Part of a small language model's weights: LayerNorm before each block.
Each number is 128 + 32 x the weight over its row's rms, rounded and kept within 0 to 255. Layers, rows and columns count from 0. Numbers have three digits each. The size before them is the row's rms in percent of the matrix's.

# layer 3 MLP up, 256x128, rms 0.193, rows 152-255, columns 0-63
117:109127100122092109121137166120109092139120059111118092110122070131121111155134078190090100160128136098054194157122173110162088155125123160130187162162141107120155137105122113128169071101142154
097:160119191122154091155146162087198151096111135186200094100128087146091138162143103145088096115085144134113096139075160083070074125136102159113175111090125162152127108162109117077150094182131167
095:122141135109152122123138107053099155164134180073109136165123095189168097162145146135140145134163085183125094060128153136151174086156146095128127073190186075120123146089156108127151067127151066
128:104113105151089152135082146182091117119062084174087105161190105176100131120116100124083046125111119133110152109160128136184144116144150115120190147125162155170196086088158086131136082130107101
109:132105127119144112125078192144130178128123142134101070154097125072108143144122090141163125108134106179120112151169105151107096152133130187187127169157099149139184137123161131116165180134124109
093:144073146167183134113138153133153128070093176176109085144143196148199104159152095112153150138072116088126112104128097129109118147129128074126083086138104127092146181099162125180081100097141114
101:098125096129115173142103162187182162115147110156153131093155121121148132151110103114151137140135036161201126145154184158112141120092160083106143116162186118112106120110126102075120175076182097
096:178174167113109117126149104104155084107118104125183175086150164149119100125100113103126114144108108117154139175132152165136155149090125106123079137109089184156123178114045088097142198101166137
091:129177093109124123142156174082109098109212122114156121175143076147130135091102166102113169095095141114156155143146130146144166060133116145152085122128172180111131163087106149162137132161051148
099:151094140071123112161152089129200143109173072096144185133149158057133127106160142159128070166071103058128090161150150047120167084081116138135158144070145101147139116111066139140133090157183134
095:171104105060132146108097126127106157132126116114094110127118136066194124124108145114140085151109142115118126133077154161103126094156151098112174160053165130113123087107127151108104116177151168
084:137161114150101181093128140079160122150161102146137142098076140077154118192119121060102121108099136166100118100139118158117110124163195078122176124142169168182100161094140115084126124124109099
091:101155094108140198148120137100120075112143069131164115130104169105165114126117126103119171106116105098156134098179089194163114097121102150144146134072094130187140159119160116122100143141108105
104:149185134159127139124092119150118111167121146105150126118049124077153132075190159095139149093039124082152100148126121140161112117179110113109151142094145127125144124045102100111166178101154154
090:100121137145050126123190169209121073126138103123156124153131127086115128132120112123161123107131112098102125179127104184147153065114134108148192078139169178136145140102179138142144105141110157
100:114096120142124100146188071148106064132104157104085191084087107150175110138118082128100171161132140175115172087132095120145143097080075116128163131142075108168099113155157106129107138171158121
100:195150180122137099113181136158160112117165113127170115171102136150108040120162138126161135126106120204145140129091086112140095126156130068154176125113105185183152121097071064131184115141148126
089:148142124097101152049139174077140159126116086117071101143154161110139137076093113109156172159161108138129145111102090082070094151110160123121088141186116125167211073205160139148168163078087143
081:154077174130126127113181119125128121173114124161163046176110129096128091180131174149165135116162121126113147148086139126094149135136108088135159134142173136100144043107163095064105084124127174
097:174149154122069169086136144073087141166145161067124129146124109172141185179092108140138100181145138116134090099165131106143156115080144104040122169078164138100158110126158132102184058106111105
086:099173154143084134098071179150166133115083135163126071204161108115169104155089111118137120159164125177105163149198160127120101166123140128129154136123138045154129142107058164119187131153098113
097:135142175083119119148117122159164110111097095177097183138096159102101156176079162136170109149139121163113164134047093079165145185101169175173071093103095133114179110139110144110118181130126094
104:071142082097091093121165099169070205133164151209093123155169161147116125156116129055144142198177097133137170132085121079131084157128122116142138139095111080152135146157146138148159132095152145
103:089131049152116138117083150153157155101110104117188171172128163148137174127172110168145122118153140140128103134179187128112116111125154157123170127111125126100138152102087093092156072105162167
073:107107100106177172159113144118087100080060084157052104175118145128091129116103107165114140159195150118150098080104104158130068141132088125142132141191107121112176173142169088154126125117088128
105:198138132079112090129116148151153112150162195140093097143162137097106117136110091068152125115118141114156121193090115078173113147128106113107121148122094206093193216121119087112149109131091154
088:207117138117171132128142136104149104136133075124173133112117165116147132092119092152096109121084079068116155126157148147130124115158117087151119097131164180129128112106150177133110141157110104
093:099110135088088117158175162125102184177170064099138224190100178173066099118116100119132098053127110147148135138127162104169099135127151154128126151161124118121092107088105109103190136121078099
104:105125126106179140103177154247107144141186164153141107153147144100086151136139118154170119138132133112096129155147113151163178086130110149161155126141185172125140056114080158088141103152127164
100:140102109144090135088134136146165166109145124126141100138112145100146118076152147131148182100074154116201157116092124126132133131115137057171180143125081086074186128109077096124164148070190133
112:146163167182135101152210150116130141150083111117106130162119154131123174109164085096149077108141149064099065116153105156162140054144135135091106114149085137131146104102071116115117127106108130
105:120104071150108132113068177139085091115154191134166068164112149060132166140109116099106138096083173146146108114111106083150119117134121121087113119158157186150137154148187152094111137151084183
137:118099130144105120123073098182154088153094062169145144110132092171089149081136141119144105116081142134156143132174147125169102177132106133107169138060164167133159093050102122134162058095149170
102:097120135062092156122073171159131186062141124107123136131168117112129117151087129171044111091119152138200136143132118150119133131118095124057155103129110107140098110126156128159177067130132129
090:111139118096096196129109118182081167186181173108204117157103125124123117126173107141113185085126096135188169086143117020129120179075134148115132111128186107098180101066159082125150092136095129
089:079173164117123078117132149181135104123180169131148098141172180178129122128154140089196071100132181103132126133159123079122081104088120101124090111108154130137185140128039087108071089116133153
089:126161149120140138134130115096149095067155137156132133167088069191137180151161103029136059112129148165139161141083123128126170094162097115157140107069093105174135111200158110106109111110139111
094:129110140089134089143104086157068088108133115110109119112146124187175162120127105119133102115128119115157109113094132119136018128106125153189110095158119146178135099141144178091133186131128104
098:161140149086085094145148171101184085103101122142178162092114145136138167151119109153109129173155127148117194149139107122178150104091145056124098095112148159129175098116076150090106082131092158
099:092126164115079118106165088193150125145150188124101146103115116117083172177160101118087193154130106146077152171189108120105131114133117111072162173105132156152128097163171103132124159193103127
111:114103176107157109104174149095081180171107112167067110164133121135089079175130144158130165127113103156134176159063122131156137093175110123092120153110155129088154128111187123152162090106149060
088:165113112111121213141145144077164169130155143129122146163121121126141139086186100097106178057114119129153152132107085174139166109095134076097119133192147145112117144173087104108167155147151151
097:171096093070152076143129146124106135138077139159128067098185123119091055157158113134097169109138162127189130118121197106109154118128148072121134152119125136157095124121134107079141119175093135
071:059157166105139176179163112145146117154081125159093135119110173134069082111087109128117184131139060170147128116175143126138123116139077104147095080171107110129097065169131125189169100134069130
104:128140178130144187179167171111159139140122080139144110126139147121116145194109180180130089078129088108136061153127076129118166135117174075136101166139094124118128071084123145073165153090151105
120:114096187101080167125065103150126110112101176136138130105097144132206122108076138062109136153171129120156079138117172144138150108104128148085129116049145108119128078140156169108094139127219122
101:142129167072149175124152147139126142169069111103088154164090086169075090078122074120122065107126134147108065107131160076119142124143142146180085093122169100103107178129113151129133123159078079
098:131100138083155100102101125166116145178096122081140146134179140134167158125099160145129118152149145145155114106098156146124154150043157100180149149130139115102164157122076095096188110135169094
096:130130122116162149109112160136065144134171113099135120108130143085132147146154109069089203093102139122120178149142155147130138113123141084102112113081140111130086108090076096089206158202163046
102:110075179100133091128146182143107138168089113139118163122125094145199110166168193139129109101135121140099110119137112139151126169144172150131138145125107238114131086119163141111132056147057159
091:116120096166140165195101144125095198096100093165152188153098089102103158132136138144143135117116125076155054090178152144113085111136140112150167084089096123140121086127129131181173161141144161
096:156195171122097162162153054159075132131158071158107133145128119127115131138136120114143139225128080166133080148071159124148134100125175096147148144156081125159142121147147182130154130106092137
109:122079142152074118132147143141095126169154150069144103152077118057097111152150137143104081113119134119157087196165129107136121138141106182121163141120119123149128113100185133118172080140175079
082:105130162134090110194146104089103150104148180167116125146149142131147077093117070145096089148192124123101163143106070145094100162113165141141133124107120108091135123113163135135155104131144124
065:108139158038146150134141104143113097129172157101155124163116176164143172140081159186147239138093145099168153082130123128132140140136111125134040123134088141121128100158125120196105106075112127
105:163143109144094164219140118188146168170148162174149125135124173089113095094123134141120155072156101111125117106116093117101083147142090174106145109170109101089156116146111131180157086174061137
093:096173121132110139104113161131147108056121128138177115132092155070160102042081116101112116113158137105075097146123123073109121132090124089171142115127115121167157122140138119147169135087099108
093:128118115160108076127114164137137153107140149161136125112169102153135094179130157051108117098183116035090141176100102106123151139108102179154123149110123096131124135144160184094100041044124172
115:138113119115133103125111108069125096110144119119116135152148165102115088139151120155161090178104117123086190110175135080119175136138095183141134160087133100124125057182182149077145115121149131
108:110167104119101065158112146114103199159130107122119080185141075130120119119183111162171102157125161084130082120098138151145163153082156149136137164164194113115124123148104142109133114086114120
104:144152184141103166093205136178145117120163142082159183131106111083104132183181146088180118129125114094095106162054171116080139132144161109096132108121111139072113119156130097106136063147166197
094:141119158130137149154137154114104168090135127124137085122074139119096099113097139197175130100037122098095071113174104092072134160111087088149148112087205095159150105189154158109083121190144152
072:128078108137132160076127052132135127112103126151087090176133123178108146178066125146094136168137147104154145095103120166144125130129114184120115158138040137155084102144156100152115207178141113
099:125158120141148163167169171146135109065142155134127102110112126144124104161178151136131121105147131116138099061121122136213144136040135160150091114108078134137114127115099097111077139105126149
104:110168114139106076122115093154145112091153169086167168153149130177162101174152098147156128146075172113140132114091090170110158180077169103114176129101108107154103135054157117143166093140174147
109:143138162126097132181159128081179081152072138109192121077063137146115117121173106115108127094092107179094114093075149165118108132126173126153147134191091138102167111103126132086121116099154144
118:085149141139163114117147160139173153138120167102096115144094160109155159163146113156110158111095183123115096161076109146097098094064142136079164136162136109124081136135108198121137126160174048
106:109169066054109120101065130120152137124139122121141116129101143164098166140121073140194108117157086081135143123125099147165179128164151117092096112166147156108106206147119132128175169186149127
100:125157075101104184194192112179123126088136085147169117142092127166128099187149123152114111115170096102185108162174059117172145123149155106125129121110078165159138121092080100177132063100133097
099:105155209063095140122145127158108123190126148146156145126083134133110114167144168107104073142115106091106160146108109137117177166129146206161101117144142132147109099088089143094135118125171162
090:134055108138102135148142140117168182099146115076108105105132151169146097172192105175099116145120086123127100077122102141141159121147127150078194129162148140136143145109138103181125157131094053
099:137140108082080154205102168120127122204178191073157106148105160122112119124116113098130108078116081140128105167076093110133140132141167183154149113150193174120162171095109182121107123067148153
108:152111143108118167199106133171108121161145117178167119141119084158098101136108147188105147121162119131152188134113106103129170170135134119079158132122146133116124154150146087123090088127147161
091:122115197195110185106139144126099160108049108114162166149151111173169113172127110119097111082148101142156092129142113129150133141124063095153114095134186125168155139130108146172126081102053148
117:157131144131122153116193144078143070164077177144058140134111131129148186121110150189168152129169112111105135126120069139118168184084125121104079188076096183137148088089155137161092123140147083
099:143148174079146179089070122132202095142161138127117108154111120109140136145111109103116120137164103129127107131147112127102154122108139123142200175070141066170125153115187157102204134095164136
110:116083123058132153089143169105080175128125129132165190089117116152138104140115107071125099068149131117110126153153123160104148145110139154099194125080215086161153129179092113119153071109120106
112:144178206121131126084108134141112139121118111151128114078134128137132151117126083082131102095168095142153104188114174104133124142194127081126122117125044100164147090129219189160169117041128154
101:132070130148156109129157078140152099139128175106145140142102182085103138146152139107119141111131160080071146153113132118176138112120124150124113149095109096109114050125104201112133146123126158
113:157107120094105167114115179111146191100151108129112096130122109210112120150076113121102129133073161105174037164101136095176146162120118089115080139127113132133117133061103138105157120143077089
106:152156092133083139147070095130125132136109149145116117171130102104147053133177093123161103112113171098115226162089101180060135067119136138182102131114136140138078135096149117144162102120142112
098:156151125113140170197163091172056112144121124138107131152176109162077098214156141079144036156159167152103137155120152113066100103129190104116081113135126129084147150105061136106106134155097092
103:097088075126117135139185154128216158148155118056107162148095181123097113157133109091190097112141120089186102153123102095160083115123154103141107162134113149174117104112140143074179129121160136
113:149107122120094072127126143137132187114181117150141141190159148125083118100186153156134113111096121143113146117141121087114132135209113141104110116179083170101124171126141093166134136088066120
089:189118054124224093074113154145122133167169157110141191138109082148133143112106130125159112123140139069121108160176122092104113145070183085132135138081095129106091100121112135163122119121142150
097:111069141140131120134109089183142105104157185161154134169161146097149155121144123144072124149201140138158068140137150130118116089088073075137139183134100126090146128122191126143136067177095152
099:165095103156131100100096148173156193161158147149062150145202135095145134127134118125158154126139055122124132089158117127137150099119133144080147062123124105141098097162112120113193117107124094
107:102109140116089117116199139179103141136135109129197128096116080126097181151113098122087145133119099131108171134086167082120104103100144180106126091157090217180126093143132115086126091158140159
093:088121165097100130099148102116121080129132128133134128176108123166129138136176116107127167166157129093094108038132136162114143142096091114152139143137088128118136129178151165148173082126177176
089:058083144115121093176087084162059131158160087138130102131103187164146098124128115166099161133149148089089093192167104157172135120149144130144118162097136137106145194133134163154117130149059132
123:120140177124090137138097120132161180097093093144152095059121107140112114104099090183132165175120111185104133141150125093152116132128123168152099084156118147120106076070117100116110168216134174
094:163158156096123155116085143102125200094075169062168153104069096147176090144131108083137139144167095105116158108123125051158173079080159161109184141132139126134126125116153123143118090126170121
105:122121197139119055124193139203129067095152120147138132130119126159120154098117114103153109156122169149091169176098164093109142116111143117120084136053156188124109102122125144116133133115103186
102:120129122109132174178123149144126084127150120146144075130120163089095096125141105124079104171181081196135203150145132126109137076179157094079106089093105094097088075132154055062097106131174113
103:140153157158122170127064089104155057195119176137136111165122142100135170144110150134123154118158115009111129084148123105189142133067099179111189129086121100203109107120178159142125092070100127
126:170121161136072128144098159142114197127119113107081076134152097159092096130146102153145071069084150143140104136097138127179152129147185155129080109098159171139220123091104086083168113122127051
102:069154157135103120146134177105130101089137112133120210092142073152169079187143102159099094083131096093142085113122126141144144135121080164157117111127120137161140074128141139091164120125119066
103:103091134097127132148092134112147118088102102102101125119154121178136077155109131082132105149111077140179159132104146130099137156145197152086126189149135102115134179195092072140117187089122106
107:115107141104125091124110123145116118196116171153150120143138130117177141124159103155125121165102065127111075103084109115016094148082130121075175129103120054107064155114131123120097148085184125
107:068082154081153167165133145144157112132155085090118120138118157147130158180143136162152133172190119182084115120156137071081135112125136165198138152120100122159176084152123124100120114123114134
088:117105103120151123175166133165108120141139115145159141141122120111119098136081103173178130149120112053179123129188104099156155173090163160165165135150096130128159116114146067139108139128155130
107:120142143155130146104093148141152159134114156114107143127141126175159125152062140109144196120119086111143091096132163083112106088096133111081034152163129079140108122162134148155187180113153173
090:098144137105132146111077115158145146136146116137077072162149170150123151126068081149093191171133085158163150141161100101103148157127119083146132109170146094114158142112173177222169125063132124
091:135131097137153128114094163143132154140111136122101145129137157081119072148196140162213122119127142134101145107078124054094126180083107137158164109136199112095106158129139128133185137143145132
# layer 3 MLP down (transposed), 256x128, rms 0.113, rows 152-255, columns 0-63
111:103107123125166118094138149107110145135095117109192144163177106110111129141098074148054159122142069142183166136082134180098070115139128080050157173124058143139132121130169104210121128092131110
101:188144150123164251126122130077183091123071131142111160091135084151132141169068115154125161139111174137118125088122127181110118129125119124153132092133146151148160097067132160076090178076131132
094:115179169095125138068087150135143099165068087080078116118090120138096082155120080142164164144109189114172133059154163070127157116084097083145161100191123124095159081102103143129112100173093133
150:124138122133113178093162112143095144137102152113143083171139130079102084095133072062149056095134176142185173092182134122119166098128140154115158191103163187146175161120116063140135166134093088
112:161141113133136170141115122097082110164055182186099094098106094105148165139109108116131117112153083156095138129119172150077142121103121146133098129194121138137172108148184068146101073100142143
101:135134070104119153139138108124080133102163117132141150147134115113112095138078193139113124160094141098138122194145086086138102139134127161134097148118205106073153109113091163143160130089083111
098:129086060130132103207121124146119074145128130138146070149143114157089155146154109092128087161111087149170084095115197135097113164145088137142164159132119137107151116186096150133132144111100146
101:153126156121142083146143155099160163165111202098156106120128119145074106166149114106129155082143101160209076105042154114164078129139067142179169096108132151115120169075084116062093113143119125
086:100139155088066120122078134101113104132120104088147091166096145144169133211112150146181138144102074102057132105133202128140127130078138150134106140145109072096083133187132086092135074137182140
096:148158154105142141140168079177135185068186101104151100152116115113135119097174120071138101054140197086144109151107158135177140133137140102178123160128144104139123148123155081114172097105117169
103:169038114101118089123166104084128091116102143152167167158115138130185182121180145134159069118149129173147143146134113160028119126131113130168099123141054122157024123166174126149137121110095117
084:177117142126134101108151110150115109077124125154156100112133124090156197166131113122092148098161186147126076139113107123189159143095064126094094144135116101119091128159152128133125129123135104
096:100045147135144199132112204101102184107125136108170136154151134201173110128094149138099131126136126066145137133100181113152185131137080128077130157088163114140109113152146123136171067129106145
096:089167141162138164100177110147046118091103130105137124124178134132103186141177072135112065120171151135110156108173127162167095080096140096180136107181135110140111162124075117150120130124129103
090:033067118203110100135138149102119141140099131138115165138148125082150105158150191132123146107157107144169111174133109096166162123156123090124099077069107101112087135148112145201149183113110150
093:164107153084159142160165131094114095115178082072133137154153091097127159121140137131138144160107151135139120110115090171140145181161139140095140077139205071048148133026142116135100142099115122
104:184160111115165139159131141158154062199120127079210144163131107102125126137133162057133104067115195086123102093143154166117096134119121150106087117147161142132153117117110143135109157115186063
096:154062132152128167089121137121142058062091133165127102178110113162150130138112145087027178124119165131156113116120111120152154143167150116131202139116157141098107105118112157131111117124096138
089:091093152176129151087161067107132070144156093120133135150127130094105078130137109092105152099176144164099163102145145101175110161108137121118206163164142191091122100140214073100127146161141094
097:139091161195181164165146141116119175201110104157152116121084145086107131155150185118125190130094104186115150158081114144136136207069146065110112089162113068111119127068101172115159067114180081
092:108123099185079175080150118143121151122112076118138167167156100141124152137164115130114095102086091103119147145107180136175146118131166101111117159175142171146125066129110102116075160115079132
094:181133158115147145038134116134196129113172152112096131112169063134122158146181154095192074163121129096151124103099097140196101143066144148105139075142158150147156148151099118142186137154126100
088:164088179146128137166091129124128081112153103054167192155066091096073136154119142201127133129117152138087150159135083169115170104186148155104147054128165099144149125138086167144118128080101179
108:178147087074087106140090095145126138115062155144120139175089235090158105147127121132081105134171130126104154114160155084096101156128115190178124091137073118117154101111140079112153073153192160
080:104120141156128160150131087154112087148168146113155132144129144037142150077155090099158147103161129204093122162044092163183065159140118111119153103146112122124132178099121186138201113106070144
109:153138158148168119098146138114186110149156167108169149087091052156089091130111072101169160151102150160135151133158159131113078135131124098120056130165113138142115183119077152109109153131074184
098:131122145146147046129154102169153144145141144135091127150117118121094174145089149101192169192149173129178125104172097141083110050104145104133130089156132121109161128084153170142160159100183071
113:127120109110084150139094175132116122162125141100190148138177162154203128084145189116176129135097106126158093115113133087111146146084133169088139134079097109194071133122119103096094123088087159
101:144134105157191142071121140118119170158115154165135120083134099145110092081173074142122103128231137138098134104096096193176169108191124156085128148104093111169067135109123096148139125196135057
097:154163127180130136156157114109100097141148138145163213103099139105130114071137122103120146101073172125112151177099176107124120118151160127104137138071168062097105194138092101123160108176091075
115:155156120140126128124126146093121103178085103078167111121164157139139169107193095141133127063129091163041072103153102131199083168107120154147153130152184164162106160130131157144106171135079139
082:135124194166193128126155183163094159116111098098117125147101080172099145184138147121123138130140121111129070120123131132205125097181120092120150159181168130124157095106066097158145166111109055
124:154103106182167187134132111130148105125144101123150067129162136154111200150145117194127157130075134123096181156117140117155158151158114168132145132117102082100138151116141106163096147133128152
102:177148085076208171096137119042092164157101103048131126202189160178164084142138147162136133149074150085117106115151127094121140118101113162152114136131114122099112118151042163091111128185144106
092:083121141108132155078097120179142103141127055154158143114124146127139148078116131079114061158154127143093083121151168164126098126119065137174092103091080119070109115120096065153128185147108099
091:161132133118149166138137102098145150128129129104105096144157117153119142129105111168110156130125143099147127090136151156204114176213153088160090052141101084114088146072130085085079103142167124
094:127127081114117103152119167088137117168129113112087123106168182092121135134165116180146119123120189109121133074118057145164148117214164131160148104119164159191123123123104124097131079135095158
096:092076134123132134145108090136072103125101110071110177149141102207076158182141086138067074131160188147129161134143036140108110165135096110176129134098176092133175143149086133184093088109120181
098:062099176176153130118120028117184119144162140208108098137124092107096087144163105120138089154111088138096117130079151081077113152125142109137132104231169162117183134112165154155094118141142145
093:153133104152186132148109169098144115105154147145112123134120108116162148157073156108147121093132113148142110097125146199121172112106095118185087103135153104144144140079051095187106160112170145
112:147143095106123099140121146088109189172168145146073108114162160113119085191097151155146112124153094135133090157089130041145119134110120063097111152132065191191147095087098118151148179130171117
095:051125128123184204138082157126124084117135138135193113090088146140125131145144139145104034125144162068140133139135173094110111117131088106143125149115114142122173087147098135136147146121062086
100:130155134135182171146058064109137127138124147124152166139111137127129057131146106131133166115168162164102115117101157079206100067121117072116164089121151133159147135112062153116154124133121158
074:147069112135110129099083116117177117094111152100134103064159146087157135158092078142148162146178164081133086137125085174113099057157121137044140123102143137137174143174171161141088064065163128
098:100130128109143111108145145162131098163112169180076117129161138153120083123156131153129135134128064085117105106123118104161170114150133082119104191114118180121128168083173115146139118142175117
094:117089111171158127148201165135141110153125058134081122140119139095062136112180146179127136077117148136115184092145125154102111181127114157144114085177121133183131161125139102148131074090133122
113:134157163125154184128126184132150083193108098155091107110158166086153098077087100129160069101087069103101091127113142132147161159125086110126132130174142113161121148126095139150104143062138104
095:183119086136164164109064101125166051106117104090150101147156107145126146080105147118140094178171137125167142110118080145136078133064100107162137148175111086142133139169156064145119141158077176
098:070102108205121128139120151148136115121124084199170082122097087160138130138175174124139110105151085174105080142097179130120152123138161135144077102116117156120129133107185155167074112059139056
100:094136154141128138112150141068112206142109124076138086113183089107115165196159159112102144115166113178111187097102137086091168086144118169050119103141089163099126051098121141145083094142134114
096:199112172078119129176158172134090113089108168086088050167114110124116156107092113119138142103176155145118152136074164116175081136119194149144092154170151134149126147141107096174142151117068125
087:161087145075161123072104130115162057148123155030119186141096135065150101155149107134125159129166123099125155055105139149144075160108081199149169122138139141113136108151115134129128143201089099
104:157143151098171171105139175132098093145127084118149143129169126146172152153145175138100157097112136110112160131073129033150124150106139115103053103100156071136097076116204098075160118207106151
087:143119154133098146111108105105083100149121111103109170248133146101157162089082148045088141127116122157150123095146093133120101109106141131113106136104140088184153109124112129106117112160131120
070:075142137076135123159158079160055110113102167112128148115169186177129179130040098177118146109115153135155090166100125123146089059176171070151154183180073123103150131133154146090113108105163122
092:096149160116133096051151166116154147138098134140103127113131145091133160144153098095125084111096112173149128092157133136143146064121187053176075141142119138157167114096126114058104126149194187
103:102150085120142087148091102113113118135106160109138128142085124076172112116107135199075206151122172114150164148072145125096194144089147144105154125119150081082149122160165167142112094125092116
092:136116166153146195162094094144121118089125114126177152105142126165160110116108137150108131089211149111121088134122147123149129109127117182032131142150170114119184080165185129104112135084198168
114:116081085136182096143136131149087108108081102155144207120141154177081110127144143136148127092111115136168175078198158103160164143115089141139109145132120146132141158158083150083135116166127119
094:146141111117139137122100135104181110130186176123108166111105119129075118107167118130111166110117101115111166132132137158197114039116130092163100095163114215176107097148132152109146158105114181
101:137159125131137187122134111105175127172111129140125147062158106141147132124094086089107150065118128138105133117185125079141150089156099138160142122108176085124157127112197158128112169087106125
092:113099097083103152141171028157164179107083059145104146074148099123176142089111160157070182142076147135153122115122111163203132114123118105076118114095116124144183101131090148147080129158200149
073:109145093143137171113155096132180167192123155179113163179097062157130170084057146117150101060121125114160129107114104125073122133153136137136129075145142126110114126174163153141081147104125112
092:145107189172128138094118156092139142155115158133145126164155185085087080111107184153164153103129143131115071143113144091162155118111094129131147099069114087156147105105061166195071161174136112
098:090120097165096164093091159125207110123129103154188108179119121139092130141120126194117156189110088189140085099132060167140106105162154085161131139106156102141148123080113186154125118136193119
092:086133096144092089109135117182074168052120105181087097144137119130096204099108154099151144128106113080184119156173127132141098143138128145077068129087092077148146211127171115132176113152124127
112:142142143187171055117143163122145072187128094098096137132112143166094139100098126173141098137138125171118102158065139090148071162110136133112114134154051112111126116110061153153120138187123072
108:091124198132169127168120122126091117128123130109115108112123107145153089164125125128161106089125191105137122102163202163084167104129119118171132149179144114121094083188148119144113149112034080
100:062173108072120084134155174084140140117134156118171188120142141129134102144181071145087178078103066063140138170103144081115166109132153131122082168098121139118081081173129145094145110088117181
097:160153136145154109112122052166118189126143112140157182101135133135124165104102114080188118118162133118143129146144149128083117145127062095121103143139102120070116153121180108157038137046148117
089:118134198139110151101122144151119186156181191140163149115061093122153083095183146153145179136146130151119137149090113125156103155155113140118111054151164133082090116135112132121124077201100131
097:167157094138134170101133135123094148142063128148177166107167164106150138096119146103082119157161058153138128125167154154102121140105115132140156084097055122153129194110067171133137182133170113
087:089142137133146105107128153129186151151133127086104141074129205069116172159140101117178134139059162173070114093086126172160101083148125123148119098113119176176151102147117128110152125168104155
090:106176084106124125151134107202135124142137090132119116131118168127140175100094085133120191109151098095211146127132160095129137160113092099106152130137138166146103111133134103087068125123085123
130:131102092136101115101128096117148145206143166119124160155152058059100116116127153135140145084151087123171107143110159116155163101125081089101166142125094180142167121060152167149102103088131143
100:162153116110113191074106120126105083172201204120176114134088170119148090110170098154098093116120088089148137120106117132133163116078147151159111160111154111105071107175125149105131103101123138
103:079195180144116072162112106085175111128122077197096132151112123118152136100131143127131126215139121189128106098106147144163124127093128126141106148154073145087127158106127118091134219142090146
101:148085073114166147094126123085181091117076128121152124138104139157135197061128148152113162108085105194088112104101102124166093089193111118184072057165138094139126141091152164154145111150107110
092:154065175156154104109129081161202139119095153147187115161143182158173096135093119172155098104097147080109140108118141158127137150120143177144110074138112082114126097121130146151090130165150142
113:076096112125047086152146127088167185185142154145085152177129131143065124151134104166063131171130094166144122156075128143147143137114152095128077125150078166146143078110117109143129096170069102
114:135121080163120085159123095158147148170124170102090112155145162057076145147118143132066145099136169099131138175098088164133134104125127112120107123102134141164089156101114157146101107110156080
102:110142101063073146045103124069156131130097135112106146123129164149137139107137122123120198086074060137110133162147082105130111081141115144136144119144184150171122106114187140175114114121138188
098:129162148102115141132105180139110148147142113154176135062131167118143126098130129161154086041130091127128143090126067076126134168187140140094121144073155114137102107147211092116105095087103144
109:151141083074149209083144153159186089118100118123141132118103090168170129171098190140148083150185102115142134120105091081124081100129162146157130118102134151133072147174130123150123121186164148
092:110073144092113177113117095170127135135111070086128087105133130085144158085131129107149150086197131151130105140151075177174094114136170140071096146107045164150132064114166182148099121153157128
100:179103078163152089132136131102105140127131114100117204100146135131126129090128107122156144081137108089070100143085151129138176132133147171063083110156110136119135139147144190084061121160103133
112:115057139139154064097136152148134186115128119179107151124137104130118126166138130128146183143093065185082125073173131116151147109117142154129088117139152116128120090118108104120130140138127137
097:086099186114168112199144115126119124093127121153131073090134136190134133129148146128140151091142181103158143082193043187147097131177130114144132114088167063124146124118119177122102160089124091
103:114158154151155118108126142146145147153178106105093112115109062106088104150101152125151087084116095119147137122137160203084133072151197140165106090186181073116141171085103115154069122081129065
091:121098211202104081130134090139096125172104165067147123169181161137050141119125110084149100167135150113155176081147172157095123149119143138120126102140110091188098101115102107154116114098094136
126:056170148094088195172108196127101109134111067155101105092125186173200089114103155182115106161134142138053093108135139160123134133142112112155132104161204123105091126089164141100064118155120149
100:119127152129151134122140102112022102132081084187145108083130092135139183132082125152155096085114163154098100112143119121159158175132096172143105146110129127102134098182173134080152109101078061
091:180075178167126164198056128117091203129124126111143097123119132144093099153068086105130189130110134120114103055126158166129114158161084117136118089169156122104101135166089119137072143062118132
096:131128215103097091130156118123141126152126100123130150097076117160119133184138177177137152177019151075095067154167165095142114160119162130083112120098161119128152103170101145070183116094117134
098:120081143115098083109079169164123110104167086103150132134118149141069155114128119120136109129211145097111156152143119128082089038141185141089110141093105147111138168067072121116087131143130089
142:184098124146086099168116164170130160169138169115086105171172131140076109132151110088122091140170122167123174170132123162109163138151213155172103091169111148135186111132084074090184083115099105
111:124134161085138085130144148122086130126105160157098114122109068151158097177103076127085114138117132101132111101211130137120152159108118201152091166135154162085139099165139098075095129134084095
098:190110199106112099139155118169131153111149142093133126126107099105150126127133157108089175141081128120190162137108132161135110087170089086055162104109138161208152122167128115109147085108125132
098:134115113064143163139083144122206091080077154103116111151173136095145197057149169145153101127184117147159133116166107164052110116172086116170085149118139199114101101141152138182086100144102147
103:120112108123139066133051137130153125075183107160161098126114112138150163111134135086126158179137187039142153128158101121095051158112088126185176127132125175152163117167157083080133160128176143
097:102092121144132096086114158084093124162163169109100139097144117138079100108106127142140144179183167120157176138145135121118028126190125123184185122125035092132099085094109187140098142120136126
107:155135155169148154128150142133098215132155140118143121109088067110181118158089166148161105142103062073063097223080115060128174114115147129143087188147153099139137120169138094128156122157114136
090:148122160132116155127040133152144109184092165077185082145192165179196074112118101135127158194134103163148127144123115183133168183065092105148123051148157080077038138160122150171148100137105137
094:131124197101106110114187079144134092118108143125165156126193121133151134108101166116139107173125098137151110134175181167149117038123125165139112135115050143147117156099116115101140186050146106